python train.py --n_head=3 --n_kv_head=1 --positions="learned+rope" --rope_base=500000.0 --tie_embeddings=true --init_std_qkv=0.051 --init_std_down=0.0 --lr_head=0.0137 --final_lr_fraction=0.1 --doc_mask=false
Each number is 500 + 50 x the weight over the matrix's rms, rounded and kept within 0 to 999. Layers, rows and columns count from 0. Numbers have three digits each.

# down: layer 10 MLP down (transposed), 384x96, rms 0.207, rows 26-94, columns 0-95
# up: layer 10 MLP up, 384x96, rms 0.213, rows 27-95, columns 0-95
down26:559467503493492491504440467522491429451525486517593524549501477472509487535404516495445507526458547491559554416546503541545483520486456524515475499532561505484513517527488525555492464492602572571432527527478427443473473493521458491483529473489472503522444505508521570458494451499475535517
up27:451564483468519494599561456576510487449548548461537495499511466429529478451528405618641533462566519471486400425458456545560455533691569412503478568512559494452571563453540539500524508503461479595396519527599473457455510639571435543536593441380559503594508500390411515570425521522555480449
down27:406484450505449562515521418529494429449451453489452607621446489509497521549484377655535581469505459492475388466531505468457414503480458572450606486624524510515469471512471395480509564544378558360511488578450450493511455519529522613517404595465583433480519495468539500577497507502502488509
up28:495470503469515526506527581520467442485513499445541466536488461430525586567459510511481538540508495482486546477428451510525484461527527522541491478467519580473505568588483507449471511493472515517456423508499526518518389457472465475482552549519478591474440453458495584598507581525436495479
down28:500503453534506478497454511467487553506458491541452548409377469497532471438502506574619432416384523460441439526458383497425475478576454501457557469526454581515445530480611478552516485543499497449462609525475488587477493573488517518492514542448466446577480541545523518506490506482484511499
up29:510472474523417574537499438483492545550495614550529565528508487451459508498457508572470502469540476459453534542525496527529526490527511451436504525453547501491570463454523568461500480573424514527503550464492427502506558526527467425428553513507544500517522487390458505530403514525576561561
down29:484466497494573460500558586506450541505506534486498499457580520445483508507462514463464451493482492409582452465445528417482554443462587473480431504547528486521517513467540548509534487518388481443531571521517471502445475410426482456551503504540485518554554495522516520487530529565448486513
up30:569404551460559564478632531523469499618555521491536537568475535415428556562569507440518436427536515486545594548403466518580493447475585470509530379464553377600519473385520416415479450451504555665424569428562459463526540409476553648550545435553432562487568434494527612572476506495408417558
down30:448366481484531464347521509446500704609608487470537565472442498335470516494556591489405523440499432437559504529500457499540482429584594505578514436404476535466519424336539450438494371482456521597523566341561458487487488309406510499527543413526452538567523537488488560506449532484510538425
up31:537597379553524578435537433495518489628538580411505530557531391611532563474494427539460576622548513524490486453473518573560444430443560437401526593511527468502521490492463412504530544501406510575544457478510546519428473532515505527473440612478519514509375481479475501476510560457377528498
down31:513447511626460487550424470530439444497557523495529482398577469523541446514465456489452462429622530527433423501524498614408491552527460481494487481560511358430503525534521558539540545584609472502417519529496549512434493569508557492545431515471559532406497580512522472450648546476442461456
up32:555481484453527459490529462430513412515498469487515474516556475496500559467465604404372395469534546554480574516504515610532536461458511551515596466497502430559484540461614529465449456559562493450528488479483597491528570546493551536475517464547481520429505501456481602519477555442388461536
down32:452508532493446518529449488478539476446410566497509439553518505488497528534478452528505561639563478480491543493498545568415444476476391500483575604510461544536545441531452480505480564597530505554575492546448560550447535537484487467443442514555519461513533457503526527457585551530538529477
up33:481488478535463554412536443545558516538527570506437477504462507510499500490506556449458550465562490575464495448495433520486510532564493474491482444524450472452588528524468506434514495471526518500590484510536525484522509423417501482433581520466480504444502503564501531510492523480544507493
down33:493429507498460471505491504542461528518495524441496498531504483471452478524479440487512463516436519480499519520509532506484391522451569559470454460523546536495442501476476515517490483515568505524444430476446495461508441529523534496502454577482501471528463442469542457489503485545519533503
up34:524528468547529493526499360482453508469600396576542495473523400522467495590543460496554428395437477492474535528488521415578459514483476445647536468464441487512579499559493524535527494456502422578533497509484520563542488511545550450414582410588602476502481528413480546493471502581499488521
down34:495474524621511518524512406651433417496446456494504497651528490466573471403446467462577468455571488489484493581533491464555523462478462470606557587485398520551459551509512545580534530524527542502541398596441466531488551373543513589520521429510400550526568501458433565546510498488454446465
up35:483542414475419561544520486486435539478568536466362542481532418497490530461505513545468538533497508497446469451521438551479457534417542444506408505460543551475550490550460416529422511523502505470621446496515545446529509508462480444529471517517535376598472453518537451514482551398484528624
down35:518517503538512526479522536499492477532494457474483482476443503501532496499467448506506536570508493545437553491560466534483498462492550527574564477497443539532466530504491578550497610501617525471497457504528430481582575493410444497552470464467469530427534532533449453499511471528522455507
up36:425533460560495503499546438460478430463538538640519480482513433510535490482547495503487529492532554607470536537535470546526577509520438500485531446499401492499599544492501532484508480523459567522581527472575462505515504459518484483455491480536486512455503493456479454535445486506535475484
down36:516472460544498400527456484486460433512496503451501470480440506433550488508454478544487509496454545458551492496528535498522441544481511469511409566476535512514450541474505502565526525481661454519519462469498499508408479560563488529507496509478443476485480444466477508446473503528501491487
up37:534446568576518485534539485460454467507550469496487446558499545510511575524467491477498530456436460509473488430538423532633472527506488500447522498441457451568533505452497396584499613437488463441517480494553501518533547497467572466455497553573482586451561520576512468565422503570492508456
down37:566543482455445427484490478458510519511490448520520478527457477560442485484443548462588499531499543530455440477547550468459578500471515460461592575556529532569491456492496464485526545569451577492534451456492482527420506499503509565470528521563413459494509443434468503476530488540439463519
up38:496554462564552490550464490444514480471449443469469448570462457439511473534552527466547463521455474531530549476477480547568497538501350512496566479519480457506443440488475496515496518556500505545474488549457521539533529484472507515538454478600485536511519429515458435494514597540413455492
down38:499432500476485457486515455519544491521480469519439478535498485510539460497449524579485530559449464553533527449457505512475519476525540477512500433490525563477497436492538492430493556474329470461513431528452432455412470459526511448507426563468476491575464505507499478467538497464579521537
up39:558464442538517516517441574507443539476509473558464458468531569505501489520471488452501526451499494435526495461475426494520546519491523397536488506527558515571538465559435487461452396497515539487459505421581567494525463506471452542488576492530544538414511478405466432520449531627477568656
down39:445493492464451511405573490557491486516603555455468442472484386458550558436513488624564471497451489455521513507467550502458536547601509516484527529435480463409459517488489553474534602455385479567529436548440493453426546509484564549545484572468514563395532543589486493556467486445554471490
up40:540510458464472518443485476422502378560520491529383506502363530459546591514500522484482555459481512487599474411441484631629454538581407579510420522419542543493486569487573513416473585506580515495522429496415516496429478515488410400447530496467588515545480560431472488468471507521535365626
down40:464422437428579475463545524568443496557504586385375414457521473424579517490475491449415512550493543515553499487496453488499567473563475502474332531460491596518487519544547439572475531395600365561533576597510498636475462492447442404493542543416540468369679637444519512493452520568423666503
up41:467543467578494522456468540594503451396460565482505474521521479512482510457473548397499507494543455552477505496520472519559522494525515496488554468474558444448510553543504501503487562549492505482503495493498502475563521472485459509464529519540510481514502493523570496505459520526456457476
down41:509505481513490459545496491507490461495504452456505496546510508490537509534493510531568515507497563448438544508535540510460419478470509519513478516452481541497506530535427496509543466433541557558516491523486475535445444566534462487510503481459515462467440499424490543484452487547510527485
up42:399486448490489484579513456554462500481524447452483526522557505519418488485486435443532552593455467552410481580515535435452340606480598623543547522445516512462535561531461525405496473495528523505472564542477368410470601476481498533544454495567569496531390554467482613487429539622559483537
down42:460462443488471516532469519448494506522561508484527488587510485506586485533474550515467500539502355521451505438479474528393433516508470465429429481524388449499451497512556429494418619553380541484518538503511595501562593576536489547505471560440487504502511391598517466487437466616432443549
up43:496558466505504524492581526510476503446478505537483486499489531491459539561447609479520509552508536377483392515471433471454477496460418555473556569509547539491474450441458446570424433589452532579490446457635443550462392508494474513458496491458534440529543466511568426484492562503555469478
down43:523506497477517526492482520491500504545481456497514568571485444543493569514492529509458610534536421443540481553468449526480475471520427469538522565417548508499540544521473493464503494517618501537474530518531482470500504518459486511518500460401479527522543488507470540474449491433518425471
up44:457445546504426548385540387452405481558551497478475465471540525581496484429552571501536516559497499477535512492493452547460466414487421609601543417446485506529541574551397514481548584574491477507461470531518381498513475439492471508485494491527501530533539448566468441477540460548494560554
down44:477483518504443498480431553571459519516592524620484545599455456544522484513468527607446542491485445457561555405556510455467526461525474416455426527505488497626513493518521382501586535457416559445544464481456498460487572490455407556487467514523564524638559430491506536502560496449511543511
up45:488342404530443468447412569472592473451608488530548447551545468540436494561562529418449517386496461459436498408491431445521487491405496498477445476527501531504591488608450452463372392547500584504420590410594615478463559513518465556591552532622501496568455408481422428571502499656504437623
down45:484499467506495500480506492493531524485562525456539583445441504456528512455353564665510505570498433476445597564432514438454505506483527395494544546446459494554594444549417463480470476500574495478482510482441518288450609591533525489548549584580421481442511466504473410509396586543533435468
up46:471442480519517387482511513507466537499544482469456565535483451392450489451496506524555462447454446453518572511523468537560497455560487527548548504482508536499464537480467532428449566541500532538441539478562533504510556431542472604581505456516523543458392490477461460587436605527517436486
down46:454483507445536488532465444479467572494496487439505457623563487492544535522546452576500503488487405473495493466400512529458504476436451490464460420500515539500501407449488447449523373545287454548545530535460455439462423537487492440559469525479418446504492500508469540484512501560498513524
up47:463449497517493507523522389469492618450545496573487578518405463481467496558492517537556513544430441412542492387480489530477503505620535542535533467545531487399444477542457490533466533533497582501477412506534460457507514484518575466514551505561509537441543433515484514531449470457462529424
down47:462475479533517519478474463527523459463557424444542540529479509507536497499539495485522458494469458477565494460408590490562392482463542482541517486485521502500514516536465502465468424448594447524450463521491489497482491495515465495519522525455431558481463531432439514504418514568485465460
up48:497565497561519511458522517505506483473527474530514540475499511471515504525496506452508590516415444570494523510532457560474533490523479481534518516521460560478494471543547557511527518548517510485522456513529545475487470472506476557484513366512492480412555479548505492557486454500526488514
down48:493472495545484449549500504471487477496438500458510446526453497501537568473504467477502466529546546488572480474489557486491464502423476511470503456464478504484483576488507459537509509476473529576498535470480512470438495528498453519504495543454498466495475512486477501426471491429515456464
up49:508466537550565436595486433476476432545495512409563545552505593512476474398504487558535521581535397535500538467394502407551471483509443498430610469411593446534448541659464549483479469545469590502564507517497485424457527583559570491521499478569415479517524479571480509577567436483544485466
down49:397518430535545502451480541515607484483405503383411484564506458564458454487455517548490472430440513452413516610504400426510483496530465542394517579536497565490470476484543444439439512415473528464524494523538512582473560527433532511408589517469467463490508379454540491522550500446570503533
up50:515455505510503546506599491549433521576543393431519524494492551391483458501504425484483644415463480462434584496496530393599468409511544372489413507413421496410513485472448514465498452611528388499466563565500360443461540486441519572576466490457448577510401444518526468547394503502542547527
down50:478513533521591561581528516657512497529528521544468397488514632535439434548420390498423435477572473461463627536463287338452464501361578457496518510538457577501483564485491511405449427519460449534523469451508463458491494605421581544512385429454410593569542472542536652500457494410547427625
up51:544529421501500497523482490497480504398533590584522480488515510447481524482509463501433485522493468514514528517472496497490516544537498418566495461474514429533492522574499539530501465527482537556492450507510523422492470483539530451515492447520519627477530490445517474478469491502488530494
down51:502481529527468538531499493480482449524486506445503490500483494597577473483499504452453493543439550481498466553489483471449501481466502476455484502454507497490424476461486520504492531497428478566530504491440431529426514521511504534506498499531509464545452538466460480493427442484460482460
up52:512468537509603477509495540475523562484502485448521481551575533535556524429564488566482604499582556540489502505457524430484523477483471558477571454447522470369372454523530445515596529562584433542523509449464467476551484560455462483619470495464505528439425405431473504504392400412461462433
down52:525454438510488526547543453549453492464452470560414481467539390460460445464437501480496460532436556509521602417498503469557575425501562521506528488498466505566428600504475417486465467414477498594490480515412390493476483580424513494565496449515534448419502567594439325503510453565506554536
up53:459551545518470539581506472508508437433486436464563506546532491454550432553600475441486498379579548509490452531491439534478424486451500495484492527491508536536512453456516561485471519621477600460529461547512489464528522514485526520480540473496563478506491480485484422535445506484472450583
down53:435409536371444431480456536465552496480469503498437464390491573480518522466478520565482490527431539461520456517534493476416519449494496535515530485554517501501484443548460497516585493429615504551480567512472430486512429489538375513527449472521502456516439472475506562491476495485539493520
up54:535433552525481422478517512520515469503462449518498461538458602390465560566560418404432490413532456440483456522443435446545537464513515534564622572493530470370545508487498496465451599489519443586500509507490423525498512492519531519614431496519471621485452523462522466556518447436534537521
down54:520571543432543526505422411442521532482443473510431593484456491519518505471430466509340518585410540544507500433418482446457502366496480570516585480478528495601513450542551448545532422366439478471517471521425409465538504452479538463467476489482585524527530583566438514476505435458467498480
up55:488535468462463518504447480495487543556576462533509601548503518494484532515452404525476541455600503497436514485514492442508542495509506461444508490464557513460508558527485508413539503485470551499526530460552441494500536455474506491543492476457486419516525558451507521552562458510567535522
down55:451458487477520530462497479535536511541482536468486461599507467478512471468474538598490492555466512455493495502472538512517516567525488503528510567462484540474501469501508517572475548512324466497421440497558459499468515509486541507457447533481462509531494505471532518506489471423502507425
up56:574543469403464526564491469570463435505540599547498592477546536495530545531575538579511530548505555509527431423541427497520539540475488380561476521469542539486553542554520453484517462504412539519445559582511469472563492499545402502422559451389563536468503453448505532569517553454488508518
down56:401482486435462437492420505371490484488557513479550446422515468471576480452495500579385542571436503481494562508522485511465472541516462424605528379461558501491474543515495513518466510491522500515422415375486508526496504479489461569531515544441480351490525534475470519415455430442450492431
up57:534502424489530403569599450419551542455369629499533495501439523508547569382523428504499578526491560552461396401497490535483539562491510416505492535405533487506520512457484519568591664440461523474512540537451546492574481634553404558403390464436504427487451427448500547625497498493480524527
down57:490504458417477561556446380483537542463512574458562414423399465453629449425451492589511456572558548446508542476423426412487536575481511561592511484385543597551468417494534448480619600435616450546547507446461522405583467525503420566446446435433572432414495448473540546461485435454489540452
up58:642495421542513528491529470469600559574477501433616517599602421588536406515500518441414431440501484535456475520483590402641529572434543590494559450420514459628467499453518404433515579572580498522435476523484578363447444400466470570380487381522408543545571476315506593455473541428326451534
down58:533508490468366537527381514383505475609500448408485467337537450453551315517568543547480349628513589479510571544590543468388553435598637518538562482450485464544429448490535493372513648489651375531337629465403644418379531468384471487612576488534527396522442350542514538456350498546473619598
up59:608487423497408392511464533554515546462530502485460553416574541525521548476496452420383469525456425561593511411485531567604521484532611483612523532506419474520544440434501532435330503565597537491448522583460572436520513561584409635427572518500528467491503539524506541548445461524513436401
down59:583536527470456546587451391605538506596533457588503525499506483533497435484551568452531515472365457533472492491447546469492622577561524398521568467487538439571599511494557389392520455559519506529464461486379479407495474629626519421413459526544407554488454454556618522481555513523480489443
up60:438348411559483501467446450508484430513573538484540568521495600549571509444413484565502520499458469387481580425496521520526372498590461492468539518380562456512459526424448514443514632597450530575528495482551508544457599521556395463552454427451542564492538485506455570494449482434444552607
down60:542441490528557507528538472458525473394443488418572424595441561553550435363448494516605484397526415544509446556420441559527540438532440506460583471450508515457509502434486465484545503555370403535463655468532530542350450594533471548382547459465519510447371379482420430484523442533528527569
up61:525564494479431509579498496439464528551485476563457505508463478463473558517528505474505490545547480477517611504521446466418471503552532513475515548512526541439526458474536450553495504465484524411457522602559466510506506517519498463530533476572521412469465494425465560537453481499498517500
down61:489499509479501550489528468553457476541413470458439513531430513488487613474495481518549501526506589509515525505550483525520504462512481489506481568542545480484424522428595579522444550472397519526551550516468503549447460494462543424528572524473519494535513488553576437504452482495521516578
up62:566537457434533377569593453521465477435459548568480459462538517419535506433510534425518511454597475458620419448529492498525550614387576553572485486563541562460468484513454462576561596552424550567494548607506488462603467532509452535439457518458590565398581500451496551548476519497472464621
down62:511476493532509488576436441508451498452498462485588408488392552487578587400425595450502474570476488366478558505521443464565539567492524431543530518448581526557527395547599430480512472430491582571464491511376527432593491509461533546371494510492559470522482524402488469471521387503499521476
up63:487489546553481475530598539516476552536528574574556468450545480402506482459501450481608586500423481456460464495548534523557476493468525493467492448456473416566448440418417480464409486509479551504571503539431462553586600410458436492478546521445506535368519494489666511541468517536393565463
down63:520593413590447453470446513492515514499530506514531477437430427532447518493462527440562451524515498473436494493482494494470498492519440474480501556499393512463471447435518505508525577414484491479515490468526543543505525501508536524548540562492427454379380520479452380439522527575503444528
up64:450433502516551565531411478449502526528443584594482500440528505475412464600538534478598520436534429408436482469512484538563503506529529467535592480515447483583487559570559565491502508509520521599491449525561427539532496463490455562432530493540626600438463495444531497540476462368423489472
down64:473442459586612396515571409481472533573580507492450395441477568507497418493587464366433499513525600428458438528536544510510515498469542524406486447554579474423591460404500500451538521435585456471421599545557503553522549440553536512515486488375445447389491386557521520447448544533471500465
up65:553460499504570481469459484498553431561513481482535591508596402489456636508495583481576546549495512460522466582484607492468369558509512468543616515458458530405597494425475549486555465490509520503477456493541408514506392487546553446530568514555547452492571571387553566486431500482559448450
down65:475492585364421530510424494498488566382481507534537435529490488477552478448451484564468459504510381506582481436404534581430451537508538455570518471489512497474570433470502408518493459497451485506473544485658502380565429460462477459564523411617491433637439523529524579489412449442464544463
up66:487490438579493555531478519464509503371497474520534585486524512440476514545467450450442456484472467519577486485507443567549538560577511407461474402445507438486535536525490540466527482601543563512523507573523504449586523453507471482428469517492499557529532451472484463528485544512554502547
down66:423599556528532490533592612550522518537564502552468440440455491461567489557473502559492535492575551489512486538532526474457419568520501566523434471467507554507469535519514479466518560424476542556504484515530555536454492476499508553494537489547517428519465582484530514480485523569441501528
up67:438478467478545499463438494555534536507539519504503491465526484417425574435545492465520497425534508515573571465449507463491551451572473535442521490500441488514498596465457475500517584567592520528493537458502552566520483475521461481492457521506559537510536462575458443607496523510400498397
down67:503426482516462436447527483437445557497460508450479507456546528477549428530506422531438519500460497497456427501488502503500426531429507515547489454489539523482465446455422512515490453478321450421472482535477514475517485485493514480490439511406522477459423474507497517374490506433533516581
up68:519563491505460519531551457494508558459564458537541477513511498456477575519553445584485495521535516550412460494416488479526510521498437494526543533494478483569552462506532482470487445469533519447512561487495454535497437441458438443507435499485507557480535536511493501518523485446525493583
down68:488504574564517546538457518504470433570445500486492522491476562554534423465484495479516538483450491538551479451540552502460486542452512511540475468471516541429468518488534507499459549479545457544445448500503547430530563480529544514498557503520476472470437499531527578441487473477498493515
up69:543343516561496370576388417429430480524554440440532519468450468529441588501546576554485472580557493412461450411489464653554509383426472508570532538473563583527520532528493486436480600448504533427529468455507533417551576508504482499537500401509561495594485505459571523600397504405492508468
down69:384574430487543558517543460513487535514462661482590479589500578479398461571447522556594406416494535514410528536585350419525469422587490578441357499596469583560550482596593489561532438579518403560534449468523494563443465573520489474485522525502466429594455461552452513456507539511438467570
up70:503563474512549455521539525478499501491467536447451372501498481459505520566476500528508532561472494521546500437522493620655509424555424551524528554542491513491538553430455423505545502523518511481526515539541535475624441484467460577467560549527518516468509533522454442531480535555471578535
down70:511462582491448474532427494551491486451545517507493362529510438605504458441499514544545434511419479460532521476502474493504501476589532458446557587571527569500440460505516470430446524519466556557536510538500502508488559483544456598426429547501520493492524455467450516521524453446488432518
up71:441511491506453493543506416498472481506467514465440456504488484480422530460564482474456536467495509492511508540502398480498483519440498502497507528520550491547482534526522481540507552568479526410463520505507500511585410496507423486527575524552436544519529514453406485527533456473455437587
down71:481486511466492515531422481506460535524481523495469572432474517513526515483479477481524553521516551490525493424516593496492482476492551538478491485487530553461479482439513458577568468456562446590525457437488475486483504522500495545504472544461485504452488448479494475466411452459481503518
up72:565569474425453535628530492518514524532542487503453558431471529507532518475565521510467506528389502531622487519453526474548513500424534429596522548459514469453452578439441491479534516465558560432598510583631410571462447448423411502594468543552567575507472376409366403560420603429438542468
down72:454510520563472475390506590474438479548510497536420634502585538509516509455561492479473509646451485467483513465518460499530614487442532541606580559441609478536565503535509364566567568400582429374653605459492503388441533509516555496568445622404567401394439491539470371470451647474434476538
up73:478544499496512522476514508476436564472524513493550487515554507443442536519470503452514504538499375444467578504431524485508495462538451472569511488579543508496487505490513465542444520504511443447421513506477486463479559551425410479501460488595512486508483546501527593520555522531478488525
down73:522494532522492475532495510494457472522470534457471506525477487495516480508527487469487494502437543502433475470483552508493493478447500498474500477457521449449578546469497479547498488475526520568509548510485473457481407510506500529491547458501547488493475466484506564480420469521488509439
up74:554507468478465444458508502536563468511500479559508506504562499536475465449587427549557544498543461546484532432585459485520517494428506437575504496516584497550525571498469512413491447526509565483519425508483610538569476516571548465464529473491511487514501561466499494487467523530527496472
down74:607531531524487513521435484461507473488517561564473494472515480467574439514577518503484420590485488512477496547500447455449555512500557431521464525434457554543491500516559509533422484483376498489555572514477480461486465533483479530434613548554486509499525468542545577522546456447509470473
up75:492451522513504521490552472561448494506528631453561486510385512616422440486515502472441480510586462433509470528519487466496533481540512511508522553462527541472482504544452506494494515587471445508544500465569389529566474453473466471536517451424469454432386550534510504540494524465556605515
down75:416472399481444476408489498550583608559475437573530491464514499438507463467512541547553478501518512527575513415494587501504480506467468531487473480518502549614394471457547507473500483428347520436499528531570534403529446432417530503551545466540502532541545551447516496507535505416528472527
up76:505625450490477442609556442495498451517448530471487451553454494470437614561444535559463499489567461527472536433521470490461514583612558425619497581521487526455495473492502510527498543572466450561529596508472459509494474522515510507457453433407588502489545509475409498575466464495384490571
down76:499435507474466616516456515556494517502506469458530473646536421492448437460543534590599541543408471522468471563524515478444523489556468498468470456482482510481499390495510423466479495610338498459502540503445597466568512411502504499426520444508456490552477453480476490488545497461421545496
up77:534452486484567563533520492389414574579466560499492486514492448554429470342582450515511498625471463527495509494474494582436511512456410482460547578515412568513508605508437464460429534499512470553473509486434399419536496556440549534594377518417564500503517497526484526617478447533585463427
down77:569464535517563538453540460608499512427518592507498559621557367457513525491529449530510446482503528462508507569560432436440395518536480490417444494483404487488542394466476513539527541522520468478464476554446508521446572520551562467670589435522548367439530424613568434501555518519423638463
up78:560528335645492475407512395535600522453602524434450442428502550556437479532541393517470443423546498422526630493498516502488457579537502567424551507398558441503522485487522564464644503551487471516397538501614534354464464493590615577437418438551531520498495552596376550574542454428467487496
down78:512523591493559461426431500380511469499563460497379403521421465543453430514466378558484480462466472504419592583414563505478539571611471512517526606430459498469564516525471573598573509623604414513551403471546538601502446445612585460532502509522554596533332449395459480392581405607452541498
up79:501503462489541511528488497466463484538528518529494513572430626515471476445508451464553534491524451470503439505515439524528560558491459435444546511483515458600512541526511484445516555470420514496487537437514537354476429431429543472482437509525519520407464505465469493510468490548472574593
down79:481474537440531549532501559574509593448477514536501465601510405594479511462519565518491478453447502505479592471485494434539583502524568497500505521579544521508470501542514448428501529579386525487492528553548497560503518481522468500504429467528543492469522552543508466530541527515506503486
up80:459535487563382421452535528592482514525498441482507454494470593547525561440530449507455484583536494569476562528516506512557417487537480512556567496456536495548532537485458414444512455476503493485523536505569431551483456510387459491523536426538511624432463603366494494557493520476550495575
down80:425451458440568519448497474456446456449417501511405503473480598449404488491486517434531482472532549416486537440446551419366449523514486430461489570384462545547567515437548472533549538407482468537539559438593525446469511434405483484588493480474498455505548506485535507586449501521514575578
up81:471547509537451506601466439507429442505495489498499537500454457472455487562523455417524468491523536410478523498451504501455506547545525461498506553419584539437588448555540581500514450456530509544534521548458482507458467520535464483478540487381488431445447588536497504470466454464501511448
down81:531434524522417541447505461536474529496502502513530549614561565538514546543449539595515553581500512492592533434414490560509570516486445482564530485471500464454509443556518461453511557593392463548544550537503503549447544500462510555512445503512482514523489473488554448554472462456491495496
up82:515431528550520526536496527450510470519503457479459486531539408521489522550552414502520531455455451541483430451421508428512482446594571512485433549441455461584554585518518483477477478463481452572455486406443464528468447496418524472455574482569531519548557496499524525528483525499425509461
down82:563545459491501463505506464532475501467511528507533526427499597487486422490470497566515510580545498463628516509505451550388561587400432458491540470604542548524474460419496498465456493527493400471476456546467516455473547534569500573501541556497460467541511500510539534522521454458463461555
up83:496498424530553508499462425455530473628493578438408523398416435518482412439581547571478550623469453485529429509457550504673487533568574539504552522505638444489453476470483494522449535526581523446461534471484463560474516495437467507492430520523560456531553455531493518511467394535563424432
down83:460509498515529534505520480473551489461487460613536641528432478512474375465375577506409410538530445439564497502431516534575474455459535479511421492552436467405486414541496401560518576338508492570570451553633464550473501533477396534426530509424508535633503566431497515560437472505533497512
up84:456392456517582445578528520449425418484473517483452584478531508543562494614490568528495450562511479577459482490400569492565517482525478533478525469484583561555520618451470585452485604464516517460507485465448566445527381486457533537458522502538496540473422467547450530531519548598470551494
down84:421475453477518553535496477538544497518515431525500536552452489568509483459422618566461486646519506467463589512479512515425533536548562479528563507540551616567421507446554515479449530462357490483524469499455495495464520482453565551573453471473490449521470432515474512467532523518493515474
up85:513502520495512562476519340457522576517562508468503485516501459471491548531508525473494548499600488529426425518476496446517558550499494462505497502557489480497493491506452477475474510501544444501530591520522474551573458509443475488493559586496482546566506497444470504468589522466530521525
down85:530446488511493480535473515453515460484457527497474505454428507508523506492427474520527549476446576484483557426550516537494439517445509552537480489508540541480445552496453546531535465433632530488518496510524544465435469524527509508524509491464469508480499499539477505540458490547541425520
up86:549464547588533543518529518453612498595413650505592577494456390503533569457512501537581522510467472507485481469433531448516514550490490521543544449441551492511553530434434472521520617537488465509527580410518357487426471468442541470530517423473608448426491503575493554425409431513484559487
down86:593456500528409418497485542568440489477516549439475564488419482378423613482488568491559546500440499538658524460473487432573575625414489439536431573550464558468550545436489389494457499432665514445505499474566502539482575477480515524503403517496488481498582464413444562548525508463500476372
up87:579487416479485531518601483453518562538440427389516527414524446464496455540529543602532551405555490419504414463472497488431589509499426457583504508401459631505518473424527457516624595526535516631449581472414477502566413496422514430518534456508451466567532464511503557489464508448510461436
down87:467534536469499539436454440422521442501567487551504589502524511543483489515428573549478446503523434441483519504523544625482445496534517487579558477483468560517504432506494452416526571573387480530519444487553467536462547573586533515520486624440414525686504423505413577524491514542506508525
up88:504537514564555468551539526501502426568527463518447497599473498513495546570597495452395536429405514609469515552496508433525487517540530561507458438441576516513462468471481475496447488505428408540536444477488411461559545423590493420604463618398365607488396448560390545569513513538531505604
down88:615491429447456549522444606448582549469570503525491565442490544541488531531519546436345440491488498590500454518518551574481497516511492514538483497530549451416468621437521401520522483513449461524453525553421542477431545517441514494532504485530488544479577563448532411511471477502449434499
up89:535570495453425452484506498521397559519469439521460586519497530579468525601531469470536549523493539481592461483409424581525477501468459525581568558411457476428480508545458478412471569566461443497522409597442437571470509503450384444491480545591526509462473415531457619460382460365480465483
down89:345457465505401474578491540518487588480548458502463477512581452601474488455451557464437421560401532535517371501530473514672530443506509550484502548406421436438485514483572562567536537510499514549478508438487506606426440450426513581380614435511592548437466528516518443443645557525562468562
up90:623524501570459529486458573436533527482485559505501511489563498490460528565562438484545475526527423623560541543490460465452487481447578524520488565518396543633496493527524470468486532557505521544560442523445569519478565559505473484441511480525476508545428495517465496547523442452503529458
down90:448509503469433517560489480487480519484486542484557484576504494530491573348419615503529434581471513467434560491493549537540487483468475454492551522498509474472457519549476581542476486517461465465535463548479527443550513531504472453481566433428473447618526453497531495475506611495559478497
up91:535459516516533535480528423538485539563578462429535485483520446451412547511516473473540542507534447542522482514497450479517517468505538433480493477484476471454475484482529557526492558514505486460495524581531563469504515550487475545484517505475464507476504474517486506482558476510544487504
down91:483522541492496476464484494532472542454447513501433480484517544533467471553493446480575497514536517496501530489519521476445478540469488559421393476504503543523513500552472481567575515452416463540597466443482458520508463426539560472496432535519470468583482499475509472492473511488491482481
up92:530608408464456485595512441523522436551492521447474453549429402470387469494450502526534607466557476497515480510442532495502393510496511441484520471503540492581533463551516440467446532507442545597530486484519536526466592454594569467539518441566580442568551569514502521593564560587465517473
down92:404493549457498466523535481538519560504499415552458430519608418562570504550485530500559451497528438505547463539439473419459424490508484454456510454480455530527525532581538520454491580506304448446467462445562506523427483499523489438547561541516508512502489446472562492501572513561490555469
up93:497502391530512407530489528492560428493466481555545499467497548437487614427455439495499552477586548618464522417599488458538531567480544632515476490511628425414478533514597660479602535504490581559405482539530494393585541576515498543481413479422443473532434554425435435638450495413459508485
down93:461392443435535543551354451491506463475459478581561434572432416597566438526532510604435655465538389480574357547619572528497500534543465449432490434433599569512481530428495510513424600581573512590566374457508424466503506485474461529604505500494517488510500430449519597497530439486417492563
up94:561456461525432528470534528525508472565507484499522497445497539545530470408569446519568567439543444528435561437570474589550478530574517444490518506479563475504476450506544497561458467428489657474551535567419533442535528499516500539602421509432461425508408479495465526604449495500438494453
down94:524475476551542577484458445522560497502390557496485489527418475519554578503529557500537538517580468552488476598455486505560491527517518512516456487417496507460453475566554474627548532425469461490537499481475424571471463453551487566497538483514458591465453459501519429455489461460424473445
up95:548515509496496513525553501434483571429548481477474544514531515480487479480477522572456565506589483429421479503522570444505557478494461504508594496413510441534524453459529482499523506517479523622591471548559447438488547436559523434463531482523558536558477441501445403553486490501454507481